Weights of a small GPT-style language model, trained from scratch on English Wikipedia: 7057 steps.
Each number is 500 + 50 x the weight over its row's rms, rounded and kept within 0 to 999. Layers, rows and columns count from 0. Numbers have three digits each. The size before them is the row's rms in percent of the matrix's.

# layer 5 MLP gate, 256x96, rms 0.194, rows 193-211, columns 0-47
101:594470594496497543498428537463529563452490515497655616486430497522498486536512477582536537552464551493475417550478475455439542464538555511431536
098:442466594398530536450570481490475368479525502500486347551493517541431462521540458436505523526465390517608538502517519461596519548547510466493429
106:608517563369515528510525524453487486503508466510525447424451504523595577509455513480428526521535450447550535616524628598507482409406369488554477
099:497518497516545541547514501459515543488384527526496560475401450437435540558626548583455511475552495524514530536421431448559501508466379534462552
098:550481499454513460414545473556553399542547456481538446469505464504420470502537511462507579558380469433538525582555521477405488534469501445450440
104:501551466493480564493554533486469427501492513503580521483412531520426608528521503515547534496450553534574475509463500503474398481496450519429518
103:465578544525554536500526549564550499478521502508600453539552529499501558475437528476505494559435427478489460491509526529501535455463522428441485
097:491558512539408428572428455388456469414541588468542434442529550460469528455597510531559471560460524511543471527534539541481538517512409497532539
104:500558465502585522399456451522478457485430530507432488539423539486517594449573459432442526374467463456515482563522543577564374436515579571579509
095:496424550506451536532580490484490544432489517413429507471496486514387500485513535403472509440468486471586464536538520460432511495426485418492499
093:613546522487475621485488457465516527458532476456490533530423594451464516529525436476442534593521492620567434520482421523636532527407480494499484
104:558483429465600523501489609505531450534499457397445431473502492431525575545561478575534560513464494552497507526537554513423502524521478504516571
103:519496479449554514471589620504575607509436506431467463565511526485430535455554544501467503503511429450525460514509541476479405485460503492539546
096:549482502521487509442487489468538498518487380530451409354448524543514512534517441470478526570477522483468439561512576424526405480429383469540522
104:452618471573515539494449458547579529495486513490512540447555537500564528594537462447458516502427425541536441537342518466578526576403425467480516
098:445535466561511532424469477491462562546436516391484430503417546529600402520472596468471533507393404464547432522413530504525506501477531470419551
111:400549447505532487477436494546494389515502436454464531469466394477542492536484412529467567599450538497577519575466444417489449523408507459463494
095:484466537419583502536529480501431489597537529516526502514465460497529532473524560615419548524445457525471521620483502485528513508446456530497440
106:403530470502465505516493502542535530472541551514522583472498537508478526475523533497552555523468547484598461566413486511511515608510424450428421
# layer 5 MLP up, 256x96, rms 0.176, rows 193-211, columns 0-47
104:490498440575484544515517394388542508503439513532416593514458434570546590448445462462487538482495476429552419488543500447565511437502535573581521
096:568553445568531526503368576465593629486566528516591539452525462463456487495493559527443450505507535531460463499491468435366475535460547468450527
102:548455556505495479536523502494494414427615455561437417483460420477518606450485457482487543554526485384523475576551532519542507533432500461513515
106:512528495561465504527442597531567499466423507450511489466500508478493523502499535465510476555513514540482601622481531505604532629469497557504494
106:509501526450565493403473470524425457534517504557551414536514462533488515528599534473466540491477599476538610521539545557512526448447444453537456
104:492558469552534490419471376527456477520514575506570532532542552481488535417484556439554497510536424434412496500487525512491467559597542453571586
105:458479423528536525533517538498467448544501481471609447581441448517559404385499536518455511498513472497614483566594459515409464537541529485574519
101:503542559454439468483445599518447502490490501471393464544561460499527535519486548414479491560524483563509424478580499547466501459597528510497534
111:426645433510462517522422488396484523514504541449444451540538585452482548571461550531634482513533439487491423465539484546512480544514458503512508
102:568494518500546442504482487445480426487464499535513476513495483532581506466485511560543529543446449434536545460599521572495374468464526467483509
095:501618473494483491454629498511454536527483505470585510542416471471530449445471465518431485505533429419449524476479553444452553407447541540483447
107:487424591450494484507418475449516455593550417548483500476530426542531516585587527478439534514494444533457517530564495509461601476556463487596451
103:459488495526445506488502465564509592441460513614381420543564480500549524507529460480452528607433488493532554444477480486505489455445549592637437
086:532446517488527547523577531516523509488496621519577621472525491531528529523612562521476467412465451557530565459399484483488471556490589511517605
092:526415544467430485513574513409514439524501475498545472434495430524490507489514562555390526458516478504461493434539523540479416426541522492533540
099:585510582444506493520422488518627366555561428553409456464499426514550496510511452484542464431479505437538531489494483512436488525496483544602459
103:563401479451444439450454469548495512536529594517492425551547504561457489489456579537523504443477537524514544504400523601554525500477476530526437
095:485513470486444489471503412430490523495531600555585554532507570526439524488512587443470528473557511451505492494603561501547486408434556439480563
098:564445555404497465494472495486556440485468450470566445550440480552490472534520396597486531509553476508507512552600525565432446471476575465396506
# layer 5 MLP down (transposed), 256x96, rms 0.171, rows 193-211, columns 0-47
104:527479496655507471544622489522498455472545485499448350565639420495509425510608467524522462537506477520491466507490491574547458478457449522478466
093:485393503576508573494419439546405545549510435499445542440488508527487356447571541553440551504437517512499533507424496451530470448463480517547483
102:443562432413502518474498531418514447566481477421499523537583467473420506493400477385526456534502498501442497559485511554587520453537502498576520
109:483486501478518498455560496506366501548498540437522479499542467460472531610509577506500480509515431475454494566414591473441513449423505541499471
107:476420443493521505496438596596486525479505588521466484534507480420408587432562516587527535493577432484483403520544390480526480492473550527535436
099:560536486384497503440568532509446426470526402429573479519444489527427515547514480506368490462462502410507507521485429471555452437507429441542488
101:487534496450597539487479594502569496398530563436577552425536578602562494446548468492397497543539496535513508466542587454555465508483433477489498
101:523516536541421487496449459526444497523471518527358613503491479377534504485471513399443369541499545523525464481586487537502469438575486553568478
108:484476477472542533422488513478425422527534568500394572428471465420601506501530426487528555440455459525489427543477521606572461435471422516470448
104:515474565523489611465497484487533439499472416545530447563560478520514588532504496464536433548462457506493474541519660533475504515463540474572482
093:475462466489443482512448563446478553567545472512500427452479499545497501400382521489438518449531474415430586512503523465573495509588494545583527
105:505447518461458512535444570546431551474461438490497489492552439354534599520544412480477651471522565572567500481559483517524488488517558531555531
106:490486448492476558604494537516524596469434579407480475496504506391532447434554481442538534488495473449422416370510638422408529450415491513475454
086:538519480541537580434538508485562432505560552492445454444495387543486559478588529500422508501514480449493522566501625501516496507448578506475497
092:476411517545497557494396501459490405489478523439523500538526481523463470459490485582490492606428461431514482504465652356490519438482492622466606
097:510465435495497521499586546485542531535544433538459455580505504433535461460464471485552526536454527496472449549465509521523503457487545544537419
104:570355558503578495474537470563516540488499533582460466564443535478491501504516479537483380460483511518474447476531539382518581543448533516500372
098:489428451510615527580446449499536594472551485498478456538582485511622479436433454584505494439440563464544503481470426441554452508436531445416543
097:507350516514491456472391558518516387481480507433553502531484495450426512400477455459575557495524490525546452473524522489520440453505521506409508